config.toml
norm_place = "pre"
norm_eps = 1e-05
qk_norm = true
attn_scale = 0.125
tie_word_embeddings = true
parallel_block = false
init_std_o = 0.00564
optimizer = "soap_variant"
learning_rate = 0.00339
weight_decay = 0.038
max_grad_norm = 2.0
max_seq_len = 512
doc_mask = true
Each number is 128 + 24 x the weight over its row's rms, rounded and kept within 0 to 255. Layers, rows and columns count from 0. Numbers have three digits each. The size before them is the row's rms in percent of the matrix's.

# layer 6 MLP gate, 704x512, rms 0.156, rows 109-322, columns 448-511
100:105142119132118139080170158122153154118135133102152104145110158122148111128188059146146101169154146120145153103128143136159139125159139167136117117072077146166094105121126134129114102148111148
101:098090137110105165117136150118111106124122132153099097120130110130107115123123068150133185153092132105119103149117097123129167135117143123114154129111088146136120157095174126155155092145147144
097:121128127112092193111118084133196093131138115093131183124130155161124170142140158151101111098142119133140135160179154108135119102142125125147142073143113167177133134120106116183129120167103107
098:165111163098104153127118088111144126116108110112135113177122149143144187075138096124117137129125097110133076113136175124120107131133138192131064130093101095108139172152165140095091142086135127
094:114139142113095141150164077123137097139141127091154123178169087114152145130119150087106163118140102156144118058143137108104118128158161129149202155157147137086148115140108078125124107099117137
086:106107144104129096098145143154128109142121112181125144106100118128120123121129126132134111131124121148125132118158112124116123102143127150121127127130083129134139151149084114093170128124158146
102:131145091133135134120115153122085070141108122121155111146139133115078155141156132108109122136158122106143114143088115097154126129133085143150112127139125117093117145138159140135098147136134178
101:124154131157151122169138103102105118149167129117140139121099150138117182174121141113140113133132133146159154154139133106120083117119144116103107133117131135097154112100122092140131098148133151
103:157132125137117083118096151147127114117138142113113113117146115145122115111150122117130174142134124121130139098102118123136106123097168116141105167129113141128108152105078130088093124094141122
099:156132129097136169122135141135160125111138110137129107164151126113137108123085122124177143135146112145106161129108131099115143090132097103122145138100123079117123125130129115079097144140096098
099:149135144135137146127164162137118128130150131124132110124152154125134145133077106146136150132088177173166137122133127126163156125150116102115123135103126148135098119116085151090153106124139120
104:135094109139133168119161124134072106167134120117116156117100118087137103128104188152093116110119098105152132146128137140103149134154119132087125130116088111145138124159088165157072169149140127
095:106157106075109182090089115149147084152126168129115155112138139132119187167153129144159163140116101121096114114094147087144141125120140137209109131146109137162134119148127089116083153143158143
106:137116144129080076148125139161116103120130142127126093118127118152132091111134115168119140121087153132103106099069164124165109139151110126176161081166122137113085127073109083130142135139125095
095:157110124076140143112097108129132119130158140138126184187154123138135132173128153135149153120124133130128066117135102080120112159169137172123144083137100133131149095116138155192132065138110150
091:143121087119134124157086138119132095076153108142136151119136149103160132148161167130155145122142153142119112169146115132166105118123098169107093121116139138150108107129129135139134103157102112
099:121114198148109157165125150137150125123148151110133157093134140103164147110171126151105112098168177098107137140115158143125094108142100150127115127107151137130095140128113145122118156136068092
101:118103112148131115141146121164119118111097159121161113169110120127092109132156124160092148178110100139125185112112111119111152097120137155149122139188172086103119127076121119093107121119119147
102:147128160115165175101130166144125146134113174150080150166107087097119148109124108030141093121151134130121194162115128135148131173112140126123141097117138101110101127123099091102140114174139159
105:148162130156121094156148107149144118120113098118147143146119155149161125108122115134149131135142156117132110130134147155104134129141105172061115141114127147096137089155077174125116127114135145
104:154134156132118098117157141093107141147118115155153126077114140116121081140123114114138105111162147157139166137122119135106133124118114169146125122158100084097115115168126120109138104136130150
098:129144128138129145119136109127129122099169161112093099154144147121063114136096156103162169118147142124126159135145167140128108143118120123101096152101114121094127158108090144105159111074169128
102:145095120082120119138137186161130135088153113117093130090138075077139079147091128156138143118148123142156110157122117095144140112168150125177117133151143127105118124091148127173115104093158145
102:132117129144122115135066133109126145147165172185083136142081162126130144141119118142137106151096118135156092152047125132150142118105116142135146152116144109127107118136139116162105142155152139
101:118138189133165121128140153156153137134115126114105133133130166121168133128156155144146105116080104180139104115153130135146134085118112171116153109116137127108138089090124109140124116128094103
102:110129122148127088104102098103128123137167147131130129114140127134100113146128146135150066168125139100147116124144132119137134119086131105135141141110135174169115183096132174157120169174057121
093:160143143140109139152113114119142150144151118121113057194151111120161126136091114113137166096104137128162125147125141087124109075144120130093121131157061148081073157108114124118130134138133157
100:107140108108119097131143098146141138148175141126103107119125155172139149120184170142130120109127136121125128151154147129138110104106158138130150151151134123089148129118098095113120115158112098
097:137154098064096147120143084131104132180098158192112143133177132145123140116136129150168160131121157164141130104152135124125109100132143149151135149130130130106089131145116114080173143093054122
098:121118093136117142132147128122142111121125126137103162148108130137100132132175124105122155147148125128140132118127129101115080128157136103113084159123137151088100126167059140114123085108118092
103:095152151117126092134166168126148135144129110148109107126132105154141126103100105127132160162074125114196113184143119092150105165146099142127142142138118159123119079107145108094165114139114147
100:163112117079127146110149137105132118140125120116132157169103123148169132134139080120104093140126143086161159095142148085111090125132184120171118117115136162090126097135123148151133141157110108
097:136099138166128115146106152081148144129074143132140156164142135141104157111166186112126141080158128126086126193105126163143120147113082108117146152108129125125114155100112169119133143101113128
101:154098112135138120112163130135117076095175103139128140103116155123104146122174122161154165158167118126131134113110098120119139125147142127129144151057137090131148128125119132102110122113112121
105:147109132129107177125145096132107102129134150105134122157165066126129125183121101118099125163141154127122116187131141100114119122129206134104133166121123138098125139144132098096119159136130107
098:116134119149110167078144160098104116110132149101139164094105107135155129111134101171108112131129116138087138161136115099153167121156148114151121128084134123145148112150164108130108108151165147
099:113153133130172128083139091112106101153151121131136109154116159103172130112131136107094158154175109103091109136152153130146115119146156155175123103129137078147092116155127107109129147151176132
101:117143121118171111143103127127135147162115100086128105099135153157117136166118113145137097121147159128182152159155148111135122167121125123111147166146110114152124093106110093172101125127181132
110:155116098127103152146127089134121107153139146108140162148114128120102115127130170149109118116128088159179136145122110081143095088122116129134118116098077141162102122073133103127135157088137122
106:094131132184126110152079105102083129166157119110108178163098147139082146098132113131157121136159132126153124145129143130141161151144149129126082145115089135127117112112119174152083118107134098
104:139148105099108147107148163131137123058143150149110123120128127123121140147131102111169130204110105113121138128132129138106129127153119137149137109160166112135120149131136092167107091114113121
094:132135150106143112124140071157104121127144131145145085123132154169111160127133140062142112086119140173127121144109152126152137122057114138132055130168145112114118114174106099173119097125086146
096:118100122124148108090162133138127134144148121111109152087128096113124197081137105146091150121172161112128151132139138142130122134114144150171108135146128078113124048144124103177110139142116109
098:129118063104146147145130116119130129147133115137095087116143138109141105148141155142154134123074168161168134143120134144200075109166157153114134142123103088074086135132113141149201198128115176
101:098111132136106150094129135166159129097134105173143146124140116139127124107134117132138106087166148119172071113105173116114105147116130157137139097122143098149112110109173147114136155137112126
097:113122139115114153122163137136098128138116150176093116113079123112161132154163097100137127117150113162140104080115117126092128124138098134132069144097094113166136135121134155106137112158132116
100:155130109129149099144106150091143112126125095102117136116144139113129144126134131162150146156117123095126107126108131090154127094163162123140065125125125133120130131143161120121095108161107169
095:132144126131119157143095114184137088114136137155149111144144126115114136136166121121117123090141106140111154113145182118115144106159165113112144154133128123136139117155137110159108141109141167
094:094122143119142181106097143136111148078078170111123134144109116098110121192152110115064117142127112108153148148188134182175119169127149153137133141121139077130145110136144091126125081114135124
104:094173098121104110120128146142182183094176154100093152163119104118171107094112144130129103130144105118104130157153146079109084123139116129102096107147112136153098147097110136139094144072121116
099:097131110119128171144100124146123123119116132069150135131134143112109129114142132177176139120120090126161114081114150118117121147128140139094114109105081125112146122131128166131109131118103114
089:139117130153108082103147150117183128197159096105115147141113173106147144123135107150109101124141113162129084173121134151134142159132136183107115154153143129104125130162106131160122099090130119
097:117136125135164157132161126138134113137113107120087145133135084144140097126157074123099107121127095145162077138120152132129099092107135135122115127142167134146136137134111100123131144169145124
106:105134155086102112178106130117107095134133132179136161157141145133115141102168124132098175105140149138117153133128135141133131117082103119136149123102084114110090139141127131167123121126140147
104:140121159116134167111151097121173145151088141123156152149152067135118121104144125170142106119098139137119148113111119164121136125107132143140140127104126124088146150153100149137140076140127082
100:137150135127155114168119126163125148122090158102072128102098120114113126130142081145084111115137150091137127162093179097149116128141119133147132149174155129146107136120113132125119141116139072
104:118112138115144175128140148141154090100142144144110173111126136109089130182121151162153154103155143054106138147112126141140138146132148083081126142114115096133136148173151135189141122163075122
099:139114164119109129118113164101143139118112132143146150124113108133164125158182109147112163142128155122138101081102104096147177089120139159127162143137154156169126155144096082143127153123113168
098:136078152132130141134129156102111134132123137166088152125124124152056092104111122085125111157118116161158118115101120123102158114092127126122136105153154092121135141142148121109090093100196134
112:131134133108111159122119091131133133104137092138147147104146136125107110126139102120112123141112140119118146181083144117119123111146103126095099122148149139120106160136121111148122118129100134
103:151137102119125132103107117133197077130150139111096126103161061152170109122143157140151142132146131181158144114118173146118151143116186117116098126147123089114143147146143121136136125132064139
113:122161128115105129155119137140159130152136129131169125140148113141120082097113100150136119121106130106146148129171095136130130126111117157093111113127060110107182141135129117085173098123090122
096:128130136150072133103126146140080139126135120076139088117113107079175125132108125125117159107112184148122175107101095123111137125106148117149108123135133140054122134130099083135123150109128125
097:102143131156117127153112138092164090056085139134164133140104133101120100085114116155126095176159143123115111185144172184162135118128152137108142110129156124093131092100139114117144093119148144
096:173104144135103113078193136120112121136122122141125169127132124116132145121115138104089139172150108167127089161104120099124151117136122151137139146091103099099117154144111079139078141104102144
104:161149126120153121122120088107143151135086156114144094103153125141105135123112103100108097071150164091112124133125130146114086130118151176162137120109162136143124127142143165097128179160191158
097:197154125119127156107152112105114120167130124088152137151128151123162139121115130158145113123133119134187093158121121093163125127095116157111079130162105111113129102115158117149178122137150095
094:105165112124157128130160107148141100136130141138148110145104146115111136123122166109149113118150134151119109144169158142079142122106140123183132099089114178130179154134140130147150132112142156
101:155111113123143097090119118168157128123124114120137154112154131112136128118121124208123142170173087121127142091166104126180138134142132137112144158114138160165112200087145142149135135076138131
097:125095110142127147139124149132122153110119114130132173149136106110169129128120138139120150109134106104092104088125111107126133109139153161190106130161173125161075134131147180140148121128128102
105:090160117111159153087118154117086149110118121140096105129156113195124156111136087089158146114176132072116152160138117109121150128118153139096096118159129124088108131137146147113152131168154128
102:123151161126126085142138087104093134131111120114123125127156118146136132108157146141129111113134150107090122122108113133130139103096120125090106130136129108142179140121140132125126126139116103
102:142123096115104141131129164147080078107149139093160113147110142151134162126094117123124125115112108145097157131125139123097113088159188141140105112103127136139113114115122147114116143094133138
099:145153171138141137167161138142100133105127105102122126139172121122149141132139137117165141176119153164142146101154157081088126111096119126106148125112102195109126131105124113123132134098090131
095:151108097136072146137146145106171099154164121114164157094129138155085137141150170130141123140115121128163109096155115135111145138156155096108140076118137120173098112102146115128125117127105121
094:164086183136103095108139128112115131145131092111119151139214102105136136113114108095121136154161140146130156121116141135123146136146138097153102124134136134127108168150144106143112106124097133
103:133075110178152112129136152108127132116147126130117091183113131094115127141096117129161164138124142130124138141135186131105101128161142167145081104127135087129136142124104109143110104120097132
096:122150094140125120128133140120153092167122083125113142135129075094124170090152129154131133157141159137139103127084148152120104131152146106108124124115131134124128131168128143160110139136141165
103:157095164139127123183199117142111122083144138104120118123110106135138122096136134141104106176131125100092081137148139131100086129141160130084129119060113062164138116134123146146178122118160110
100:114165132138143153159145124139109182133114153139111135137109117119135113099114139170116109093159127145122135138127179129168113144115129156065157124133085149108091097123120128144110156158141114
096:105094111084134107147103128118118122115103092136114118145077116172132190113107143153177153106084121107096098159158150168124157150137160148105152115104113146079120133161147100142130114158161177
093:100128103114172131095106142110108144128128097130117127143205118141083136130120131040153123151171106150152155144077108121113127179146092167088109157147116137115100126118149102085136143109103158
101:121140113132125104110166156151152156160154115131117120119156090121179151111161113123107148139112108130137164161104093129126139143113107160147111109156119138141152142126138111127153130117089119
099:117129117091116146159150144149142093109137126080152129154156101099102119141115107123139104121105171100116140115153104129132131079100141128099085113153150146164122127134120156136076107109130087
103:131131149106138103143137099108119088107156138126141139116131118129152130101141126169114124156131077079154109118104118158130094128154143167118117111122153168118110107124130160125119162129161141
098:122120149129079105134103147045115113120144117154109130097133148141116087108147089132110086173133129140116128133101110146200143120134131111125101142116136146151079139124113201136138135131124143
102:124123150163137117142117110145150129175174093129148150136155132112105154132145132121151104134156126154114093136120159137131148118120095157145118145113126135146116134181107104146128119149090140
096:150132120126126127086149090130146157139128109102074107106137103120112120128123123084039148169161140115096117081098123139121131149062127127133141147125091150146142155124147147149145141109147175
091:102109100137141152108121117132077127095087128142162119147167079150136104109151121139131155134157145160108102141156144134172156151113117159126137124133121149174147119115119126077129088117152087
097:152135122115103089172136085140108129153131094125167115161108177146123118144165111112162141145115154146156129117155069132087133109155132170110150132144111128095137174171111129141067113160129080
094:113136177110106112115196108114144115130114103147132127086096141154175091122130146099138123135134102125126144176164121146097163161103122094151163187155104106140137108083130138134152167087152143
097:154110154138123136154116108128137139148116139119131152117113126129144105174138104156136105156121115125102140168146143137102125076181115139107140142072121147099088167145101071134146167073127144
103:157137139157110126156134114160141124171153144128136140117124144155130133074134106148155126124116094126132119153149184123130101119149133149118188112151109188160130136133131100109147157113122126
098:125159169138162119127132139130132097159134112111131128111139129080118120136151137142129166104165138121113126113133135144125148125127121180205121209181165107124138127176151090101091148155112137
094:153110113095112086089108157114115124146126130146130143113138075115168134136162153183144115158144152125164164137107099146128134150129158124178137138154147146131113155089109153140155153175102124
096:174099121142164089147108093106132121133137111144152138160143098136127135107092104133107112113145119147110139157089126135122165137150187181119132160181114162181125099108149113154155114128110140
100:138127131151112104099168121077152130090129129065142141143160116147118132095107116117089109111138135180117105103181109103165148144156166144151138123090119144137128125170162133148141124134147080
098:147153117140117131127093111115116120092136115114141127125103144132106088177119126117109137182132134090144167113151114152126137151113135137077151117195146127104127131159122068118113068120148139
097:139133105133146133132168115100125115113158147108135132153154128147131125092115137121112101151089109121140080135121108124106160110146113138090126140141123144129119107131070130106136099104130075
096:128160163106122071123104174120100106132164157074140148170113105133124152114146141158139106170114142140122144137115143123127086085127144150134120137132125126161138094170119152135133158160138136
105:087178160125147135114143120128114149120140132165161143128135114153174106150130145133130128152166143112141116146142076139150158115111146136160155114109086109066137138094101152117105133091203105
093:126128115123097119110153149142112127141109160085126121095131147153103111116153125105094183117101115143101135137073110142135129148115160150108078091107135132127096133098062119153140105125132102
092:131162125103168109142169073153143107150171124123131150082147148099140113157124158152141099119153122108089120116178118127138153130123148081111139141157133090149171092130096141107090150111131118
101:135108101099153117117129109133113118143133116135108104111115133131103160128151128127090131156142130124147128134105137122150141142048118131088090099148120138137129092143168121097106099092108163
106:126113163136120139070116115139142131122168121153095108132146096137134101093158107107168174126113150137133130156121117147098129147116182120147167116108108167089092121131135102115140114156164155
094:129121137090176129134099105157125076137153120130114099128128123118111130130109137143144135095088140135194150130133122122118146132126142173179144158132106135133113154124133087160114091094128143
097:126120138120148105090129143152132135072121136132130105128097129138137048114144156120179127140134119157091173157139127099153113139164126132115091149086119143102189077101082129115146099150136069
099:145143147125171144141155121148131121138116176145142135086116111117121118130083091100130091056131165160149149150166099085108115095092157126147126073111132157162123154133118125144153138158135116
100:162169170122081123189138152122132121136161097124162117135103150127119179097133161161137120123128113089130123123145145119100104111156099140137175150166106081144131083136127151120112118122111098
101:136098117175129128154143119148136077115148127137109120184102104196171121115157112170115088166143155129108175128111114126156121144153107170105140125129089147176143140129157162139105165178130107
105:160120165145100144123115140115127136097131111077108117159163131130140162148120136126120165101145116118133145133104173101152114121113111135129108140151120116068122101139110123120120137195156102
097:117194096129072110176107187132073135144134152133121122134131110167101127140145128117165129107097131135114155146121137109105077145083103150113118064151107111098112138103142159131147110119099112
102:132152143102096109191093131155138081144156168136141171128135126149126146087129164165128168158110124123134122156151138125124101114140133147129154090144131134113160111145103088136134137133160109
102:129138113170128137127131129138117088138135119124163124158111126103113117122104129113146088071118106122081150112142116117150092078148103150105156151129095086133111129125116138143125119122125084
096:125126138088120125100128142120114119136109154116100143158070136130127132153138095110103164115151168100124070160102124137138132160141120148105131134116164115103158143095150162117121163131109078
096:151190118147123130052110138069103142157143146164128101121126109137178145120149106135115168122110112130102153130136085144142098127152143150118134134155153141121097114130148119114154073139123099
100:104075164119149110110116133111151130145133120178124164080138102129148089157113108148170119102116136164115100097097067168115139116110140125086117116100098082121109196164134113171149141151136104
093:149168155127154117178124141160096158165111128129108093149102094122184151132166127051097127109159138160138116123154108091153088109088100134111150100103137107162139155095112103134135127113102124
099:198129090139121147146166134143150098110101135122144081131087152126078130125137139125163118106123113100126095113128105093129108181135136153221154108097137144120146110076130167119126111164132114
100:088133127123105150143104110098108138102150109174105149140135147157101128143078115122132118137101149110111104141158103119101165106160146135129094127085113154121130113089118118090082160133151085
094:150127087135131106138124151109108119105072086139144179149120127119160163118120118148107148141150110158079143144148117111124134113122138139161134139104121107092133119139098121127140127136163134
118:155130113134143083157152137148150134076152112150119129069119145161136133123149170136163141089138107107088149109125106156099129161123158129135161115121145138149151121161149121110125127111163188
103:095134133102132152159131131122122103123116148127121121114145136123156135109147098169141127154150100127096092142115107129114131114107125147111148118123126129118117107137136098117115127110151151
100:121121112144143138120174114127138120122186105148141155117184132153127145093151111122121156148098166150151128132162126072137135090119138129111150148123129172080145139122121092159144159095157099
098:116097160103125125139169125088151074116123148130127120155182084136148135113126124144134140082116109095124130112129116152182170106132150139172170147126113144151127134120162144142102159123132107
096:188131105102157146173108120122090121114104145127128192177096129113140171104150154129141138116104119133147112109141156132157120127117102148076164144147110138167085167131130147127156128112141135
096:107108118149147159116130107108153134137108173088109082159150125105122132114136110120186115140100104108119120140120151097134158132132122156141113132181152130140117125126118149102100121121094128
101:116128153126121136152112155130119125132089143153092161134116152098137163123150142103116101138128162181087127166112116131138133128158137175167119093101121138150146124147163165138139102120114132
102:111095136090145110133110140139092118136118141102112107167137086101172126146140116165100116096195201122164154115128166138113106115111095155115145143126150146117119174162144117104132156119131134
105:138114125135115107088133139137155131177138139099128129082130168114109113130138112156128151151140134132150152146174125149125140155157128148155101133088165141106142132099144180132110141133119124
099:124187140153125146114137157157149092100128070137143110121132138158126140123107151159109147118152106145135148132082099080126096131127106154082132141120088094114124159103115145158118139111145114
105:152136151178113149119173131143144150137142143116105103097165112153127126148113168130118107086134128105128156128112142116128173148126123104112153158126142132146129149178159112153094126106080204
100:126137109141124142143148079125150146091099134120076153115116147109158101117126154101110117114134099120142081137128121084162118149121146086134097154109146130123119119125133105173085158138110131
100:140169140130113123131149169136140174138130098093156104155125138122099168108154113107148073145135102181150162138104093100111130140174110122156169188122140128156122129116100114132078165145131097
098:116158137122165107112119150118186121108140118148114113146073152128104095122107108120183109111092088182118122122133139138101162128168143148100092107128056104135169118120152130124133085117094114
107:125126101129137117127108116132158152130146144124134102123114090149125090163114112092191154131106189148113163141155151098143128098121125152140147129117081107129096094152101103128093112107111116
100:159126096112099119132142117127081149099106137132156131153143158173116144148118128123138140130124135136152158105111165115149118109137099093127143138143142085106095177128129136164122188149154130
101:163150109103170086162137130126174130112131101100114109142139142154206107131118111137160186126114143145135120127147141156118114100109115145104141188139180126090138122096120110133157140106139111
095:136134139165142104159157097113115165187117152160128149193151119107122108100160151118134117137120150096159102153123145146178112165104109179145139147089109137057143105085130126155147093139129137
104:147120141158130127152080134131103180119099142103154147139111161127115104127132158146090103125139123172071131122116119197143145140135082189146128135101127165117137131115121111102120147092135179
096:127132081144158131107145120108130138124125122130128149156086125124108157087125127100091144075176136152097098148118127080104130128143156082133133118115108151161160150110128085196095153146116171
100:172121107135123101125092091102142132178186128154135075069132172158130105114119114158071125148175107151117155132069122167109156131122089173094116143130098131136106137148111111120101140135076127
095:158148101151128167166096157113129090105127130168133153179154136171133082106176119120145125160182097080144118121103150109147153155106133171126122132158122174179137116149149143112164146144137120
100:107111114126129137169154137121120094116113156149119152131148123147115102115132135097127106176160126115111068134129118119088162163109137106102099129124095131096132141116119138129113131139173114
100:128136138161127082088151084135130119153154143186131154130131152126123129094143146166195115137130169118163082114129154096119085112130118126150119122098135132154102105118080109127122136153130108
096:135096070162106112167138141094094132138116110140088135117079099134087149126145118130097137097125165138151115132131126100145139094116127073142124130109097124139135145140083122101109140087120179
099:107165141135139098147179129121117115140097107132109116146152107080160110125141127132152137132106132136114107139105154097148162133111121111109163182111120120117105112143135134144082131123156116
104:135115153132106108152119079112146103125097099126145051173120134141146116130128143101079100131125096136127149168106138141116115106159080150130113133120091164118085104089104106096140122122137107
103:156069138132121133124139163144121139117188134125146132118146119108099131118167115092166154113101081132133137092117122140131103131142171123139091139120102169139068120090132130139164111140083108
101:140149126127115145146163097117118099148141146136112096145107125111142165152090166124128123106106124130116100159083146137120105130102091149143062158123104104070117109129126160116144122154121122
096:107102124157113120173083143116131113075098102086105142151149148136121127127154185118154103109120111117149118127135137113131108123140119163100148137139116125145116125136117116172105127156126133
096:140070134152139109133162126149149095117150142110083156131109139116128115131121164130124100127116095110112146122154088110120121103102145118128115129103117154128138121145133113083133104095117100
098:147113112153126124155114134135129112134101147097143126130074121170155139125112119109094096116136135159148177126091125156149105163157079148093134136130145158120133118133135128143147131167153098
096:113101155156121125198139156079159163092135112141097085134180153100123125194138101078161105126141143106133172161112121167130156119174136116154108162131065131170131077097146142118125073118121113
100:123119117097160119149131167107148077113151141112101106124131145147151163127124165130093120114119101173138130097094124158148113125165071189141167130145116109172151121110146194148144131132124090
101:128116133107141145098155126104111068115140156118134124127147113169149095116105164147098135148097139115170095149126102151181116120135105113123136101109095130104139142121100144085139155111165119
098:157091154118140138136129142098140086151162121088163129139142164144148122114071131134097130149153137096131160112132132152171148137108135154110120131154074138114110099077167158120145133128141128
103:134110130110083095107107144129134108168143111126091106158120150137137135121107092137107111116152111086164113149145170154139129130117144135099123108109117086126154136106159068116070126125117078
093:199127157165125135124117118189142083101100146091142152166169119116143172072109108082142133088138124130129144149156115127121105144130158145145124136156133098124147170124124145139113123114130147
099:155106123096146131100119106108125172162127132138150110097091144126124106121077101116083119150113165137113132126146132116121167128074120148145130148121151126117151169121105142135126151123131095
090:145143131126133134109128150112128145108102141117093096126181123176133114137106169153115139128151128125150112125089159118110160148150142150118132118105110146144116130151116125133107106160140201
102:159142138113134132129111112153099086159116153134103105156115123147143105167167097139149154147123103111183143149086114158138113093140127120160125116117114126161106123095097121139157108153146117
095:137102095145146127157155153182115135120142108163112171108123153117146148153113134123131115098153186099168093117096143104112133128150156132099154155134143138128122029112103164164107140097114142
099:091105111136135167122114123088133142154143105117128152155092135130166134145158151143114174098130117120155121105138124146118162170140184109147132117079110115126135174153152140159172100167139118
103:106134120136120138160148123124103079120140150114136141136176131110111117175163143111143123151121109073111174143112110050123137118107150133122162121151064127119124135131134125134121130171122140
101:134129147147095110136172129143106116120105123126138161106139161155116119122100103151170109116122139178091084161077127138096119100104152158088149073139128147135150116113070099191100141142085059
099:176113176124116127189070111156114105115126097104129075127132127182122134158144168114200125165100110159156115148120102145114128118120142106165162119076106141137164136129126105121094143127095129
097:094158133118105116123165130101126126167147150111130113116136117127141110158161163150129092111158105118156128068081159101186112145118121155172119115155093125138121137116137137100139132156087060
101:123126134135123111128166131151105168081108114081119118101137118204151166084123171092140176144103124144158131126121162098129125172126151158115102140194125125137134114110116117134140133127143146
107:130082099130115144103123107110131136107108120178165125127150120129109116135115113089109154104120193137156105128065137127139171165119123155135097109124155156134123118095089142133121115157130124
095:106160110127158104128105132151161158085130110094138123132149144129109126156094112145149116149107167111089131108109106120157120122108138144148135117104115137127089112094152147132129107143165106
090:168105136107117145104153141149107151115122149123123139117143127118081150102110123125155099111133101143140137138113145118139111157104095131178156122145124115157139134111104095084143086099173146
101:115105125184128115124177142147115134070147113133159137083141146116114127153111159164114185138146123119172164130104136098143129129107099129120125150150116171113127125144179146182145151133121142
094:137120130119165136097148139127163136138133126129122117133126095115147099116140128117160160136139161085174129123117110128117137154152133140117163152144147151199099066084127120069119163109107159
101:128115109142158118117163184103069133106129141124135134152155163117096130128136136136128155122109124150124110119099104142132115112123107162127094113138133099168086138102141118117163151124139143
102:152145123129153155140161175118116083140163105128077151151143088136150083089142096185131151155192100073140176148141125135093155134136101104106091135134137151119130116045167123115153171138143107
099:119104171129076109139153117106119139116145145096105148095147098107146125144109079104112101107154076112163112135113112184168148076127061163158116140114107103155064125147125069128179075154122137
099:098151131145111081131136126146159109112075088166099152106084107151059139137113139123134132135122120119099153140130110103203136114130110180145122136130099134092110150151146138141156144144167099
107:133117155143130155129132106128148117096159124123088133101142126139129153128141125134141143119081146154138106132119121137132122133138138155132100163117124099167086123134114150092117142136083139
102:123143127090118098151161135110122082146105137119119170139151091123110115167138154099126103129129165108156183127139094140117153131143183155138124111154154128098121151151168138157085116129133181
100:168101193108103125113117162132107099077091132185098155159149137129122155124129113120113133075167109112107124149157136109141138103092104073124145123088113104136105111168130116153146130144161111
096:083120120142112124138157136125128091123088135097095177151117128124133135120154126102118150127141148107167127118141119150096160077122117112125110095141134124154125103157132138108139152104096117
095:097094154186120157115129104114132125153132144127140153137111106123180117088162162133132139148125168144132160144107151087111126131155046153096143164110106147118153142104149127123137097116120100
101:058113169112143142140125174154158137121147197154138134140189128144091129174130111134111115105161138138138126147106105129119131131120167189132076135092128158109124141112147098142111128128138137
099:162107141133115130136173129089112145129072103077110131115158093123131111124151141106122153115166151111166146117124147172176087148068154134106129142085117113105115108129134111130129112112123113
103:103130133118130113131131178131120204118126141134113134116148081106111141165142187152172123130132119149114096141070086139123097137115095120172090115167109114108081125090129146164123111105114141
096:130126159091131125172141118081099119133153105141136106106104150118089135123147140128146113128146149147126139142113148109126099123181129144123138177101102136067093126130117142148104085103084129
102:171117110113105173142118132156184156135113135110153112179107157131119114165174133127144169133141132143139111115124158133132068153111116163144138133132134192148130138127149114094154127125178151
098:113107097119091092162128180146123109128154132113177135168093175182095116133064151146131124118175127136143160157105141158126135099103118143101139120126155124122138092126097113167124123164115155
104:162126099160163134147152120142165170169101117105116144092136133102103161098116121140151140139126150141125134156137124138145144115115132158130128098124122132133178135119106120125140121127136148
097:115103183146109143159131165108153126142145082152158166146160135138121139102144125154135113136134119110120109180169184119116113137157144099131115106088085064112136151102139153140120148111109113
092:136136139131081123076130141097104092117158149171109153149115160125137074092139111099121131139132149187153160106129123084147149137144159166081070104119148097142143126141150116111135123162129140
103:152092119152178142141152101115106105158090125140118166143155112118102154121146113092118113146182125136116116137140107070137133090136166110107108197156098122150123176142109163105126136106145127
099:105108117123129131137122131140144120150109155173145139104166097127157151154129097119086106138126141110157125170122144104100094096131094143115114160117185105102139108094157156152116124124087095
099:110143133149145108133104157159122148129121147124091091128141092151158126130136101124126103102171164117104155151125109128133114152171094134111147082117091186095113100088138140089147136109158168
100:159139133107108105080096121174150136159131172149139154136118104155133175092144107149155147112110100139146111155101124151113079121171171109092142122116107114116132125131147164170135126144108150
110:114108117138103121150081122124130147107142191158147195114065142105109172113127168173166146108113141150137151122174084137119129097131149130136161149124108114148154110102108128140155137098149113
092:129142135104125124104110131100123100090118174129089128156098125169119120164103166122158120121157160136113122143095124167127145158060112101164131143122101140107117098128162153138104112145085104
102:151097139105135066097121153112105174143144135138131138115128150142142161100178111157119124124129120160163145147142099158120155165139111112103136176113116143126122127128120177124134154134132151
091:145122187171136083085149139127130096118142157127177127136132110132116108114073167110106117155126135149130047132156122149136138119143105151143121141112076104145111128131111123092142137093173133
099:112158154125128115120109169086134110151112139122096093135156165119145172136114107135183131138136131180143164126082097117171147133108148142132120131087140110134088097142130102156192129083154134
101:147117161110183118141116086122090130085123154112118134109117165169138120124157191139130115110131133175150082105150127111119103139135152110139131121145130142155137068128110143112087157117070128
099:106105144159108109121121111137138117117094105167123145124131125122103130138190147113146184083139174114127119113109123120133105094100190146116135096106120204155188159123173169099117125115109065
100:113113118128114151135133114106109042113132107135123161125136124130107148144155154123128115131151126093189158141150160130118096160121159117140132114108141132133119185089134141138137105108117112
099:138159134116132104129147155106155107146149132085122112095137157107151151123102121153064164127114147114104124139133084101132103107126150144139127098146129112162126163164141070138124079164127118
103:152135113148137129091113145141128177121117106152086104095138121174099131125118117160121123094129110125131098083123122102115133158158148159084102127123132117061132114140115132154118149096086124
099:103176141145086105132118104133103114113143140167109149108131115128106112108114098141121133131113112131108140127189139107157136184112138133163117118147117136136097148113139116115121101114137093
102:126155151094092120124148123155149123126101121177123138136092136101118133136136094086120145092141138136109095131141112131121177115062126144122090153118104069065136174167167143130152138156137138
098:098105125112112129126107168093171143085132154151154132121131114154112117178144140150097141113138110140156165107090103145148145093093120137153136128109130175102090121157107121113120135126135123
097:140138168127161107106144079085100124116118098130111137130102127122157141142180083142103148124159147146143150102126158106147152170111156181146121114139094162161154130169139120111149114112183115
101:100112127098110144098161131107183152118114057099143111105135135164144116099127118110103108133123124102125147185143114103141135097125149113167146130096146139131108101115140132143101122133110143
117:116149106103123111124092100075129132134147140149124111146121133156155102144126161096121103124143127122183155158112126072110142080141107092107110138155125144166187101139117105063129107117138159
104:122130167156149119136137133129147114161114107124116136135074124138117101125090126147129119129096165158154140150166088101120143103109157127147145169138080132159149142117155079165154157133135101
095:134123129132103157114136114128146161132142149127143121117121128098136146111118117066127119113114105106092105138174078101120123115129160087114143102136143110129117136147122109161139086175159132